Weights of a small transformer language model: vocabulary 8192, LayerNorm before each block.
Each number is 128 + 24 x the weight over the matrix's rms, rounded and kept within 0 to 255. Layers, rows and columns count from 0. Numbers have three digits each.

# up: layer 4 MLP up, 768x192, rms 0.125, rows 409-537, columns 48-95
# down: layer 4 MLP down (transposed), 768x192, rms 0.118, rows 409-536, columns 48-95
up409:146097107165105192145113123124143148096158114145130152141138157163120121144147111117165114119166136167108145133170096137139160149150145139164142
down409:100130130137168102173087124122136122133208119102071128132075117135106139164087145137125134160083117111159105160135130123109162087187135115102147
up410:092148117136159083108144104171125146134129125135099163111123096146159094118120112109106151106142116145121099151121119166155147129105131099167099
down410:159177118128068141113097107129148124111086132120111159141108117098088103117142150113142111140127131120133136159121159114126149151120125110119136
up411:137101115108117154151136138124130102141139101143150143143125113114130139151101181142116094061113146079103124166122094099106110131152067108089112
down411:133153104168137109143111107160088131127123175132108111106112138122154129140123122071154157162146125157107138086127141137121128141131114137146157
up412:124137098084119127133162094133072120134138114159144131163155130123137109111119098148133079112154104146082109138105118142134109140092149133137104
down412:105126132141074132088160103092141095121145155119126118112094182095132118110145132152115054112112115112094187111138153154101161120124041150098172
up413:102096192136131125108111094159181111151090107152133144133151119157130144122153141171134115138131133118125122105134113085129138091129137108098159
down413:171144127132135138169136150161131111098133131113167130139152113113138122154120154145101103130139160102106053142144108152134112103087149118142145
up414:114109136146070110144118161100093111105123120158135136139120171108137179136145130128123098065132134126133088116142112105113168159128159135122121
down414:123145133183110067125142137129128092111112173145159122098145118176132166153113112138147158096118092085103144132143164132121146126134131107134170
up415:131137122123076116090143100133102167095138164148098159134102106097102119068109168110126132149117107154135105117145087123132141116051150132172136
down415:116156084154132163137185167132162104157099115138155143112110165153124128082108135090113145136133171141116091155105139111136151141126095125068185
up416:094106114148080115103138098113130115121099126119118090090129125116153113120090129099115151145100119140101122134106110148107147132133113095118127
down416:176165161122128123144108114119155139154119142129147102164154096123106133144110130141174099120119148111138120163150140129104121176119192130158143
up417:126133120142150148130161111110118123123106110150128109123143108159077157079127117128091099129149123126125107169124104114157146103136109103125146
down417:110054118139093083124146146154124147115128113119124148079112127135162169148105159141154092123139148134148130131147113108119099102096134145126122
up418:143168112132140121113099132175125158088155094166126128119151116118158107141080080090186093136155133135114150182143136133118180107149148202123104
down418:131184128167120154107105096155139132142153135092154204121074164112159127099131157092133071091094138105110158094151099123142170073107161093132126
up419:127139129087135125117154137118091110111130110144121158144138144138130117172153175128139117112098096143096109115102133129126109184128121150110145
down419:145110136191113108151143150147145158156108110153121124132163131152139110121138132171107150115110105111130156127150106149097119121106131112150121
up420:138138141145174126130138081127135164141131095102095152129153095141066113181130114122089086123132172166148160132138153109079142116141131113114066
down420:139117134108099141091121109129106130119136132099118153166136095128169195164120142135118140122140116134134062132123093145122146111122120118110148
up421:133125136141099144105111127155086154107128105113077115124107130104085148107127113116115165110168116125144108098086094134157132143128153104118114
down421:112144075119145127142155109113092106143147140126152131068127131140146147121151110127122167132151130151105138115121091109129109147121138098135131
up422:124118132095142135121136112155083091118117155160127129109117162125147135107154150144132113145178118129107093136108115115134110122128100108148177
down422:100119112128130141142127187073146114124114143132136091131142159169112126152121128126154093140114147130113122144126148121124137142152088114128128
up423:127144160116134121137153116114174129125148117156132098141131111110110111120107070100124153151142115128132103158156119122130103156123160159130135
down423:153133099102128099133108127144144165157166140124157178115144138188153130142135147124123153118116164141099129121116143106103112121146133083143097
up424:110137100150176129148150126129141120123127158119103107093139122118162141118121109108086118155122147110146137107158136169132147126144128122116120
down424:145129126089122124141101132133136112136145119121102146109152121125128135130174126107127152132139155097150117120121139084110131110122133124115141
up425:142133143126131117058139125133124134134147124123124130121110146137132134133096161111148107157080117127101167129140072115159146143141129113166151
down425:115108100107114138164133133161120105168141088150150138133131156108124104119123174151141092130138116139121117088137105156138109105162088155138149
up426:137164152156150114090092168117135102116104119135149095176130089120144095162143130166126124136113115124108088149097139141124108117131155101140125
down426:121103097102081146132125125098108115117121148108097112084132112159084123125096122130159124158113122147129151099145118121098105143145116134103155
up427:101124083159151158106119168171140166127149153114147133145083134133107108137139144127119128128105093133150131095121152151160095153156150124119129
down427:106122094127147110133126088101114121109113122140110159108133128120135133108128088118148122090128144133143130111140147126143125089152121169147130
up428:138167155125134150119144143157091158112145183104116097137138151119174123109106128090101175134086169140151074134140119107175135142108157092129105
down428:143138136137147140107168156148150141145218113131102150101152140090078082153102124123106119119100134109122055113122105182154170082129107119117105
up429:112087131110140161128152108136142159129134155075127123133165134163114100090144145112133114091133143124121123117129123107098149190128080067142100
down429:131140122130188150142156135136160151122106136134093119122124112154084109141118123148138156136119098142175174142138075121187151147174154165131127
up430:145109149116130083151111169132185116103142100163143131120162169090104159141107092154153104133128156153103137144118132091145128104106119134112113
down430:098105174136174141151131126116115119136131104156126124137127105181132081143154142106127149123147139141178136116079117147158155117146134176109103
up431:105116135145122136139138125120114126128148139147128120077196153130083123147126126129130173151097136132100102137155137090124170126105139110085105
down431:145145179131089151082131092146146148131128127127162149107150155119097154129123183136120141160071175174140144119082186118126120157137064150133163
up432:181116130122096131120140139139186099155125158133091126168137184156160130121118179128104130133139120128160143154104085108111167146162120097139131
down432:097158176123159126134162125092073168129156144110145134123095130171135063094135086105170134181106131138090122133125191117145133129107108152061116
up433:121115103139123145135112133111147125142106148084134140147131116120123103118103081132123120170145124122156136141156141118156126108104102171117118
down433:094108109134155122121145113141105117089074096132138155129118118122057180093196087126123122148113088061096075133128158125114098157148136139142116
up434:102136151119145109135125134122104109117106155101140128140147158115154130145153096116125111134142180141152128132138118132105126092132132174132138
down434:106121168124155103079136140122121108177125083140130134101132110097153156145124123131130151142111142129116125130168139124115125093166114118154124
up435:157139101125140140121086150153126125114138137128126160161138098086121115103095089148125104162138174139113125147140127102122125112132126136114115
down435:135131139134114125101100123117129134117103126146115110113139138147147116157133165146140137157139099110119119124122116131117118078125160139139143
up436:128138113104097124143146080166090132100153135135123190136117092113147172121133112119116124120108153125174164136106142114120105169061151138147118
down436:153141157084151131127122180103106151104085106148138159161066099115119176130144156147114136118143147112167096110142112119141087143123160144113096
up437:166097143118149142111117097129146073139180103124147130130163125105146104131125082110093116162110114124090123127168128145157106086131095117093106
down437:093126125144146113108141111147164177127130112142117142097169154169122145149158145130087136100083130155095131134139070132142147151157101148130131
up438:139180110125160165109102053118180130108156161176126148105101134137093093163153136117156119121143100137133134164165124131135100175130146135130155
down438:137145097118124121094108115128118137102131125092117178129157092126130068138106079085107154158144208127125135165130133141111130131036137094162125
up439:148106091108112116147142140118149144155168134158126132089135083171204153151141112104058117135092175116130135105148105181106124107144124190137170
down439:151125153104085122120161117113146131148092149158134103149156122104149120120083079106127164083159057143120158128130061172133173145112123107123116
up440:127156166130094096129161177106152155186141111097105102177136109148114149119158149186148130150080113183138101142113132144094111146091122129091115
down440:151082142128159166106160124151124115132132096149161128124117119115116161122099127117125157163124123109159125132147136082175115124153087137118133
up441:110138134150119177121110115132114092107160146140115156135143145100134182121139076138170150084070160134107178139121119129137180074098139115132113
down441:154151104147143112165121122101099121146114092142086158130109109077138139080121154128096106148118119113166124149069177202083131118094130160121085
up442:123154118075140141133150132137131138152132090141148122142113134106144129127148075144126110110117106147131135171141178160102108101115110128115141
down442:124165067121134153145093129103108162139136140134085156128157150139122095120139145141122159144100110118115081153117105148111105121130166132151089
up443:096125159113084104107156114097093145153128125106134111114186090163120087106124127180173127128119105133109159148095094106125137098132143147161137
down443:105127175143126129112085148134149150141136097096127124113166126124110136101173116120123176107074145142148103087126151159136113075103122181154104
up444:071148141139144114127118125173132108139133098151118130130113136117123097129139147109103138088170099110099148147098123136109138148100117135154118
down444:104092133118120111095033122099084122128157142123115140120120129129148133116130089141093134165078148143132110092107129074109155140163115075185122
up445:143080165096126133095140138115124158127109177155089136129127144156175101136116107132158130104065105108127112094122121146129131118106140161132132
down445:157133132153161125177140143143117115157132121132148129143135107123107170132097086157148110111159150147136129124119137169116085153130099148086177
up446:108155107153100107093103141180124126143125149130099125164103137142128145108091152131167134136119075148175162163135102197137144150121152132109089
down446:080137094120152142171120118090175120112157147115116086113109150148106088100114106111158136127127143156121127095123117122099152136096148148145175
up447:123125120088171096174157145084102097132114135133147175097152122174124104127101158107117150189163105148107081155122146134121130137130128102105102
down447:115150097121104132143107158135137137116105161129153141098116110164121098159135117101150094147133108132124126119127127118158134132084096128167100
up448:121133134117093162108099106126137167099153113135169115094121127096136137118153163127099102142108141136134155111108110148166152155144139134097073
down448:118104182081145131112134105125121129107120133146130126136142106120141128125138135138114136158165130121160124107134177130139140111080145126144127
up449:131105145102118168174152163159085166107176117142151110128113092133119172154125180120158137113068100115094083131119163154098134120130127113132134
down449:113144138145171141117117163129110080168103106134140119144110109110127094131129137125134140087169159115104136121115141115147151120127142127133133
up450:132128100148113107180113139151116111138127082166119163150154136113139078140108096152144098157155134120151164100140138166106137122131086128111173
down450:144108067164139111139134131125117115084128147152119173151137127113142118123135114070112132120163109128143105149170150136118171098114107121183120
up451:137113145116089125136121153149114160127126125140138116091113131109147176156116128131131107129132132142158153139148135126153114089124174099130102
down451:152150160148138148129092122122117108162153123078170132147157075144119149109141156167157107137100152149157104080120148121153151157157109085105151
up452:136130109137088127087100145156143154133116144148125152119092128098083140124127174128127154082054151132140093142131084128136122109110127114084118
down452:126101128115117143109137163107063158104088088161137105097152120095118157152110125110140118151105163138172099124089150177158132126131110088084088
up453:131152085131095126131099089144128161153140143130156091136106105117169136071130128116100128124134122123087077118119112150142145148137124124135094
down453:114092126145130145125135085164126088169083133115171170107082123110159143170122120109143157067179113095115150215110115159126151112135153164086148
up454:145119134112139112153134127134104102130150153095101125106143134097141172102119136114141156125128156128100105142110132130108129075136162134094087
down454:160127119141114108121127095144152075127125121118100105124114127120090131144150125137112116143155138114137101108174125148064147088103089091106132
up455:099130145140140156129124129114126141091184149118128107144115114143109096104092123110156133123110105110128120132165113102146123133146125179122137
down455:167099128159138142142103124141139176126107143134102133144107139174118116120119144140111100130131118121151118115138148129124172108156145160118140
up456:097152097133108111137140122103163123111123135139135179170176095127130154102153156138098184120100126139168095129146115151142119128120105105145126
down456:116118134124106129113125117101117088098152143107128106091172140112154107116096130128100152109107098156116131127155133119162132115111138129137142
up457:154069102120137183111095116095094094147149139161173160117098123135120185108107126097116147126137173108146112146091113142095125127073143126132096
down457:128128115097148162129134154169113117150188103141137089100116154114126136134069115154157122140109111160136121085157112117127100170106117138092141
up458:118123123121122115091139127164116118128170138110128118135158091125137115130142112115129100145145105126143099081089152144127130076103144090125127
down458:112123144113126074124149180123091114127113108100106119108105129127127089044131137100144152130105115111143098165125137136165144155161126117134119
up459:092114125134132109117129143127140123129103134132140147152114158147114109109166117102134119126153092114086086118123098092155140129116154131085127
down459:142144110114116156106179116118120128126119167142138118123109083150152149127086096134125093144104149124165159140099155116104146107130147111148156
up460:159159114123139122169098143121124117143148115139128128153092088121124142131140158141149154156133134122091122163091134145133126145142142146111200
down460:127152169107159085148125134120140134101092128163155158119142135103122111114144146120146100099098122103117110094131154113106110133164117178130093
up461:097127069151123131161133105123137104125160124102116157110112140131131112106081142106144113078130188145107115104148112141140160113101102154117064
down461:117145156138136171131121145113109130138109186124145107121117119128081123138114124133076170095097090097143125105112128164155117143115138142075122
up462:118117145113153162098122086125124131151126149108122138118159140148089068106129103150127148133092151152153118199110119163142150114088134107108126
down462:129120080115106165140138098115114166102092075123120133159116142103114114074118112134129126134158140151087151135122159104141137145130104116154100
up463:169126138078132147154099127176110147171155105091108174148169137011114198164131140119167131158160169144147145172179174122164112083095072085079149
down463:100060161168076146126137092133110164105114092081120102178143065192117089064144141162126143099152094143137072050148211111132070119118080171175168
up464:159055104118119094176113145140109180151130122075159116119158133124120133165148105154140076115080121134115158157121121114149146132109144129171148
down464:126148120112111117107157145095092111125127144139134146122152116153141127120134125092111140146147132145175166094167126162114150095134139120158126
up465:121138141180117144135145108147115128138155131140105119165136128123125160139135103140062181136105113162166140129129118139122113100130107146148115
down465:145101138140114140113113138150167144136153112162114138170130123123129147126122131116168110149127142106133103106126152184144104138132137107151124
up466:128120092161135160148139119137122146134127135147112137092157126134135133131126140185131130130149109144142117145113120133150148095074099104110191
down466:140094111133133123159084171068149127092091108109136122154147117129109105126130128134096141141082184126164139098123124160132117112125127110190118
up467:115118138128122078123116144160122107145134118135157130099160198135079124115139132132126138112135131145111134077124124170072138092097138134125126
down467:108164089145115151118114145118128119131151127154076124117137128133204099108064132071108138123130195140111106140097163134149143069159139128122125
up468:088121137105112090141114150089133145132161120134103128096118128128149161121115180121085113164094082149138132130138102129111132126149148103148149
down468:142138121134142146124168134138159126143126144155122131143155133086093164127139117121114119095129139151157140130146196172155079154127098119099105
up469:160116127111149128091143175111108155094107131109118134120163127132123121151161135136137152109124143195151166160147114156122127109122095118126130
down469:154138132096149186120148162180107121158126134095110141109149152131113129129144094135141136153110128114170125132134103134119142151147117129149134
up470:151104127136065142123106102113118137129156147135149133087103125109110116128137166201128137124063081150130123113133134123138199132124103120147160
down470:113130124173138180162110076127136133118146107136114060122101117100145131131181127092117098120123132101115170128177133104147151184192086145112126
up471:136086145122137121113150117148149150123126182148099152097121135180134109135128176110121117120124117135115080160132162141144102122133146141150173
down471:158151125121163182102130142168126106146140136127141111182172098119102093129166105155155119096103122111121096156112142150133113123127146117094125
up472:154102112119184136153165144103134128113151101120185165170147085102159177137161131138129165104113091097132081111133080150124106182138118133155106
down472:134178148091140117136139141151100155150127114116145121138111176102110114113115119115169128107141135124095112117061145106148132107143176169126118
up473:116141145163153135143151029128123104104171155127098174098169202126130112073113129060151159145117134077127158137111177119113109138114141068068118
down473:091134117128150130133106134137125133113140098150109144133116174139134111121144159139146142147117086107122128099179138104163100158142108105097148
up474:114128149112135157118151143109145134195136127132121102157117085125142134135154121107123160170106100121125086126147155167161090125125127130136118
down474:076152157099153173117098167074129126127130115132177110123132110106156141129127094126101105143078103114102097115159116133130142136132147138152098
up475:129083124131131078131112141134142127130112134111106084108141154112172119103092161122141129080117122125148082134178104120094109145133130150097137
down475:148094090110138138106130120117122157152137130089172125178095136145152161137133113152091117120120134114119098141104149158158161129134109118161105
up476:136143124173101139146123114143176053173169133131147146166150131123149112130153132126107146135139136151133130087145155114092161138167123114115153
down476:113132136088100114116146160144133109146127112126123117146137128137148123106169132116083134114137139142128086120162132134123132141124114105149164
up477:088123130108110109131098084120105124167113161111094163099155123140140177158153122199063116157132126159133133112129119146132124126096119150137145
down477:140121143165149109122109117086164105153119106086123193136079045144117161090096143108121142079167122114115111147135113102119104125134145149065113
up478:105130119102153127120119116155122152123118111142121137111123120097076092156111142099113142116121067130099109166122117099152146116130109116105110
down478:120133148149124117134095183117090077120133160123105127125156123109106139140120104143119109136138155130107157131130135101110130091119151127111088
up479:135100121158135116140098159175089125129107158169126124149089110105141152115141107109140166103143134145100152093164133183152168138134123092129112
down479:100127104099101111148151143098105151179092158129153125107125153125138191165104128116128165122129109121100121154164128116107151143163096113144146
up480:122143119114145122130105154117121134140121130093147124114128140081116143154128129093119119095154166157150117155110110102105130169113179142102126
down480:163133154117100133119107134130139121122143146153123155154147149119113085109142131112102138122117154125124085135125129147134145109136123132146123
up481:117108161135150106097062104144169115107170103130118074135133140139171136139118124132169078107143107126128099125108135093125148130128145151136100
down481:100111150134116143109122135091099167108117069149100122116132093149148136106155116133119140135132148090133166139133129121109128109086122111122153
up482:113150077110167098113127125117137163076135133125110118163115116120112120112175090161195119114158111094139127122138122120163138091137146115132109
down482:086120136145134145138126126104123138105128137142090133142119135154150121149139103123113131136164145151085141153105139100104112141100077119156117
up483:107127161144133125129120110168121108150076142117080159144182130116151147133139117129157091133191109139121111110148076173114126127127142156123156
down483:137088131132156089125139193123131134146167152169089106108143120145097148124089117154123153134100095137111105116113111082104064171114097122144112
up484:137098171109121115076084100132102135130157135144105162101089152151151133131136133132110127162107110096135120155139127070123155145084137137159089
down484:134137080155145141167109104069153113130143084139114154121131141147142142111128094085136124132155108092132122137155096124105107121153130154103122
up485:095101149151156118106134152087181133155150180098115093149159095151121111074136147124159125124120121122117128143152100123094153149088112199158167
down485:128109094084106114141152116151118135140148128153119112170115088121127106123134134175097134109151111125108104104134149138170120091137110108113157
up486:119117161108137139112100143117132136112163139114117124077121120167130184166113148111138120128141113135096136125129125114119135123148118119074123
down486:118151114124136110150111154127140157108107122126110175141098123178107146142109108121117129160123158118112123118129136184134108086127155159126113
up487:103134151075109133117122134158091140124162149174126116107129131137100133114150117132160136144121099166125123112151135158161116129129102124125119
down487:119158149127134165162107164111078134121138123123117127118098148127117094138088093162150072118116103085141122111135167143144142100159131147117102
up488:084119111115161169125069093131103128099140089133092160120110121141159148106113123145134126103156117123134125097129132147160132160120098147110103
down488:121149107133081157115141152130096103149154143108135109108108104091146089164140159155169104186134126115135138127117103126119148175110152127082131
up489:135124161135140166139142133113156145112119110121114136144097091114094114113166081147123123139130133111115144131119118138132151128118117109138147
down489:144117125088137113125143149114128146090103127175096115091127104127133123155070142150134108117132091096116129155116127141146168084135140127166110
up490:101118128127150171118129144171108121137197112146185122107143134130133097153142087127138130186123075147172144127133097143148145136142150095131176
down490:156126121142110113122131115156136106096059141120082120172149131112126117123155159133144168133100100103144105109095103125092141106146149138127111
up491:122140137109129124147128150137136110123169117166109146108133121088164107137073085138193076198106155143098146143136122117117147114131130122139125
down491:148077145139183113144163138108101154142187122151110147127137125085120152117138124114135104133120147149138138147155139153105152118122134124145137
up492:124107123124167153097115107131109129064137106147148128130129134122151142137144124120168156151124156089148111116085153154142126164155067080132124
down492:122141109139103085137107124140106145101086113119156151115172118139111121133128134124135145132131104060166136111115097105074123153121148121140155
up493:097177109127115138105129119140124112140119124159177163081096134116107137128140128119123116135100119088116074158125103147172156122110109141170102
down493:077125128114125112160137154099166091119113130134123108136107125106138122116145110078144090183114090122158132123116118188101131174090098102151092
up494:142143148131105141184143127116122105102161143117124138122144174157134124110159148156114108109130127102127114138133138153123146134172162119129156
down494:123159141121080149143137058134150144117122119143102142106153175137136133116128104097133111096138113118115096109171146152087133145079106112138087
up495:122099135123125145083133159146154137119145134097114192087159148135143162109157152152097130138147123144121148149109110138090125127111153111142167
down495:156113128126155127120121138131140112185079097108139164116109146163149135080154149142062149122128109102033119098157081181110128137118171142138125
up496:150152157157188129113101140152150121117136135115101095162145117139166141137107103111165121146144101152089118130112150120117138111155141114110118
down496:130111118136113170126153181071126127112114129132146110108137143153119134108128153114139141109087142083117133137148106087158132167099100114110135
up497:160090105131142123115125112137117125150137173119130141133100106130112163112099155096144091115121163118166117143129145106142125114161132118122101
down497:129130142068124120087169139097105127132145138135150098126103138097098120143125137147106097149114113120097097093145165139153120174106101124135070
up498:145139127102058156157122122126105139138127092117149113162144138133149142146137124138130111166122123110124103100124161159160117109174112150120200
down498:142123183166163110121112176155123101111133126150169153112144129102146114161064176133140103125163140123135171129095111103108144168095181133100079
up499:131105148133108119160162121140137106120112120146133124083146119120136136147186155135114112139093116089153120146138143080100142147119152138120140
down499:126134114095098118114109141113143153123119120112142104117149162130127098100171140140119124184134141114154148134107130159097134128122119150165115
up500:136137100049158142151130157119110105096108130172093136154141133110095146153097115099074094132139104123146101134083093158127078130118125132121134
down500:107104187148154130149107125130134153111080157090089093109119081173157198176128122100078142123089094131123090144115084120131137133128127181147109
up501:191131098111115118103098145122114096114179138118117192140134122114130125123120135100115143115111143131125113174098089138121132137148132137113099
down501:121134145159134127112115130116148104126104139110110107128122130149124101181157154121113103158161144127176130090093132130116152132115117123134169
up502:141111122107082136143078114122125145144115131111119129069167144145181176126098158115136114203102164131117124118140082116122121119117116156102130
down502:134139121139107130140107105098141124130140106118118098130126152146121141123134079109102149142191182155150177099101135109100108154142085121085138
up503:141117155140145155144095135199107138128132096122125128097150123103143127105146140118121113114131145142135138131147110115108141143133131145141126
down503:111104120140116121147126119087096130128131104088134151157153163080084131140109146139122175121123103168140139104093103082119136127147137113131093
up504:117132115136099144113105112131104127093114105141159165115124109127121153120096113111169103121132146136127127122151135119106157148108161126117141
down504:117126174098132125116136135109135128087099099104131127123104084129118111141124149090135119105157187154124145085108132063110105156138136127120127
up505:131076102125122057092157114152080110148162136150118152099081117116146182111140126162122174140130171092084136110150154093095122144154141105135176
down505:107124098136113124101104116134165122140104109121113118167156136176120126143111155148153103094148128150145129114134112116112155161092151156150140
up506:143098127102164142115144110134172074121134150136134138141113118126137168105104110128137140129148115130103129171137123112125099108149108177111164
down506:153114125146125153196150158127183153143164145124149103133116096149160130142120142110112150125154152163155146123100106153100120095138138118126156
up507:143099146158114123144101146135125132124111135140119121116148150130128129144077107124147135128109115144095125159143150115165136123149098146115159
down507:140130103136113096117112148093124131132154149131118101149131144137144114112114140140133140114108127102128105118130123110131105146113088113108135
up508:112131129137105136149111117174140106104077108089123138133137129134120103137124128152105126102128094161133107175113138138121152125140136140149132
down508:136106125084143115109109150126120147131167113141129105145137182091150136174119116146111147126159145111078129116150136160143104156133089116088152
up509:159132138147092173092104147126096124159135113167118093097150111118162158158079152133104125140105129136096102095120068139126103097132171103131115
down509:128107139148106143098137068128121090134152093133121091105127112114122118095149133113140100130119066073150119102141109097119165108140126102153119
up510:113125126172121132153113173166142119168136115125129163138156151140147134115159154165110117126102115102142121142147177135098152101093097122157114
down510:114145122079101121135091112100108172120144164130145142155127120123124142176111133109144113165107204153133145133125162109148123122132142150138120
up511:168152130063110086121140144149147074170198120152117162092126178104134118118147133125136100126155144113110096182118135119130141132112147126121143
down511:110165116117151163115126104136132115073118048157107129116120116157133137159131089081159112120130146070104141120166177139178156153116110112107140
up512:142143117131145108141134158138114177119181153111136136120122109138109146146126098176168097143118129115103145172089139110124122118130156130130201
down512:127123087125125146089121140092115143079091156085155135149092141105109136098138131144104148114148165106146109126117155143128099152105143181103108
up513:115164137187114126118104150117154127072130090159100153088131099122113118149162135126140114097088145170149106186091136154142176130111095144118087
down513:165148143110107183102115081159105142127134111135150169109112128136126148136157086106160104127114123134116149085107173133123123159140163107135116
up514:133160106095126109143121130114096129109167150132121181125147126133127117145182132103157141144118098151147157123139108166133106155103093115138129
down514:109089139137098093123098165147161137103153084108107087125147107124130166114088100116129127178137157134171129168099140138124124141189126123138161
up515:079106109151160179117092146139144092102153140086105189123142139153124141103137134093155174091147167118120171180132109117177137104163149129127177
down515:091061132127153168130140082159144091125112159167114106141121123113134143166115105117120140129147107135134159139159153136179106122113134134074130
up516:125159127180149122121138132155072126111105122103156140143115110150156106082160150118135121127131138122151140156158112122166093109134108111165138
down516:128108083117122105132117131119124100069134109172086149147101157128109076113185117153114165120116097122134067148117113169116097070150152098137092
up517:137101124118145134128127144084134105104117102139088174174156113107148122113161113141159131130136132100133118127150138129131094124109137116109135
down517:139149126167100125123152141126115135122128121136080116089129131134163068154126139111117143113078144174157138092110151138114147125164148133115123
up518:116120113165092140098116133104139114148122127119176147120118127111124108084155135124133105129122123135143113129113158159110108093117125140122117
down518:089096156158092121128150119182134134124126098144098110098121116168110149115100126120139099114125126147137100138177121149119149113164127112133110
up519:108150117099148158117161101128132134139143153149099159121148133159138141094123136149090128138112131146076100138127140144133099149148134130096081
down519:091141102143149125131128124110118145101154124129132091166124124163122102132110163142133155148116119113139123125128117131124130090168159140130084
up520:166138144080142117158148097135108139117148123129090108082144121152114154150146125167094075119156121156125114140148113149135087135120128149145154
down520:136140096091138136139104096093089126145092141083084109100114104110140151160089138168107147083112138147077110136129130095118130120109143136128165
up521:134102147137099125094115109144153131123108132138130139133187143105141139084182137114112128140133136125122113116133134099136120133093106092139105
down521:160105180132112105101100133164143129124094123105084093152077140118107121161133122090103129086100118092115150126123107133117128171167118132148126
up522:108092159148132146119112094110144127126111142116068149153148144131137137147115141154145109162116124155138150139129171150150154148155123121100105
down522:149118094143119133136157152085145126138164147083138105143171093170126124110163155149144157142166114149147109184091148104096155133116111093128129
up523:107153135165122136132127157127125111132126146133060111123135163129108121164128126105139112124125111162154069126141126129153154109145140145133161
down523:124135165114127106077138158098126108112111115135148119125126153151129098136145109123135150131167151121102100132086150092167125116118152189117096
up524:174132102109183113112128106121159121105122125140133147099121105122143163066159157130110128053096090158165093145125085120136142175114126097102124
down524:104112127099110124101120174126090121117117129112156081136146159134102125142115120138131147114129187136101145151084130069121147153127143081108155
up525:149102147168129161112159133130126150124085164127118109116060131119159119121106160112129133099115123126127118136138141132127095124046136163133137
down525:144133099105160129138098130134157110116172132147149105105155124090114090160092119099130112132159162103107150168104121123107155133159097082148150
up526:132139157099112111139120123111105128062144108141076105187160097164132089132165151152094105167122100071160096119155101091157142109114147157162153
down526:128111096122126104084085141090126131119146099139138113105134133117167080149083113092118132110124152142097118167113112137080121104109104115131164
up527:142139114144144082146130096108134143116133135097145139149100103172146154103103117130151132138107132134105135122137158139161125096149135143160141
down527:168198136060123133151141092142144136135152104134125091114155120093109129137110127107112179119138149145143135116097153100127147130118165155148089
up528:118144124132190128109153150136085146106141102108145155148113082171161124184143145135107146117126149158105141143167171133134145149101110168105144
down528:128126121082108114136126130129107135143132134109166138112148107183122110147109147133133148135136157102127138104141116122129147128128120092111129
up529:142141121142144110159092127129152132129161146153144137170145114140138132086159116193126133169111125171127126103140146104131083155069157133101083
down529:087139162178097153155110154126100139176161101149135129128109114176103107133099140091155135098090121140099172137181131083090105130124111143102173
up530:132157153169147123113130108133115136082106123111091154151060137128154139098129168103139116136133156134121167174157103129126094118122089100112099
down530:131038120150101121112140130111188099147162118080074144126156128154169161150122175119128094182112166095113183157101124147130137129116116105151123
up531:114143153116083138116106115134139127160174109122129116127101099135115134085136137099135152141108101116101155121130151146122142152123112135153137
down531:141158170162136110062097153177166116138199160095146169094119127139148091190124108113125126125113116104117086114116162111129109086129146166154104
up532:121164138134127108137127105148113132098141130136157112151126161113135131153101127183117111109142105117171086127113130113115120163139124103134087
down532:122130119114160142137160166125134107152115116175110133133083101130140066078126157099124122175154099140117155150121089126090123137111131108102087
up533:168138141157146118137084096116093094107153130110088120143160096137183156139121123136062119150149163143144107143156156118088146156125135145127125
down533:180174124166101098150176115112155102131136154150122093130126090095129117168103085151100122118149096129094129097176083163123165141134178142161146
up534:086091159151169174187091033158117007091113139122120166145132140138120160108158132156082104102157142143160127126122146118113060109124144116103064
down534:052133130114181122141121130137154128171107147117149126150146123084074128151123077120124150114141071164121120130143118119125072139109081140144091
up535:145113116155110143074144113122116125140099140122099130109105120128139127134099138118151110157099146127130136137142120137156161172160126155116167
down535:124155143095114096139163159122111110131152137127147155136188087120136110147152128121120085129148177086104140140105147145153122130117122128178098
up536:118124140141063118141115088119104159121114137109149125121093098142152126124129148123125105124126147169095169106150139118111103134122118135107123
down536:154154127156125152139129119115134115113147123170170109095121125119135155125161155103146065157114134126101156115154090154135134154152102152127092
up537:109140134098121131149147139128121148142133120149095123132120133117088140137141121104113113130151112107152107076109114117120137127114096131167115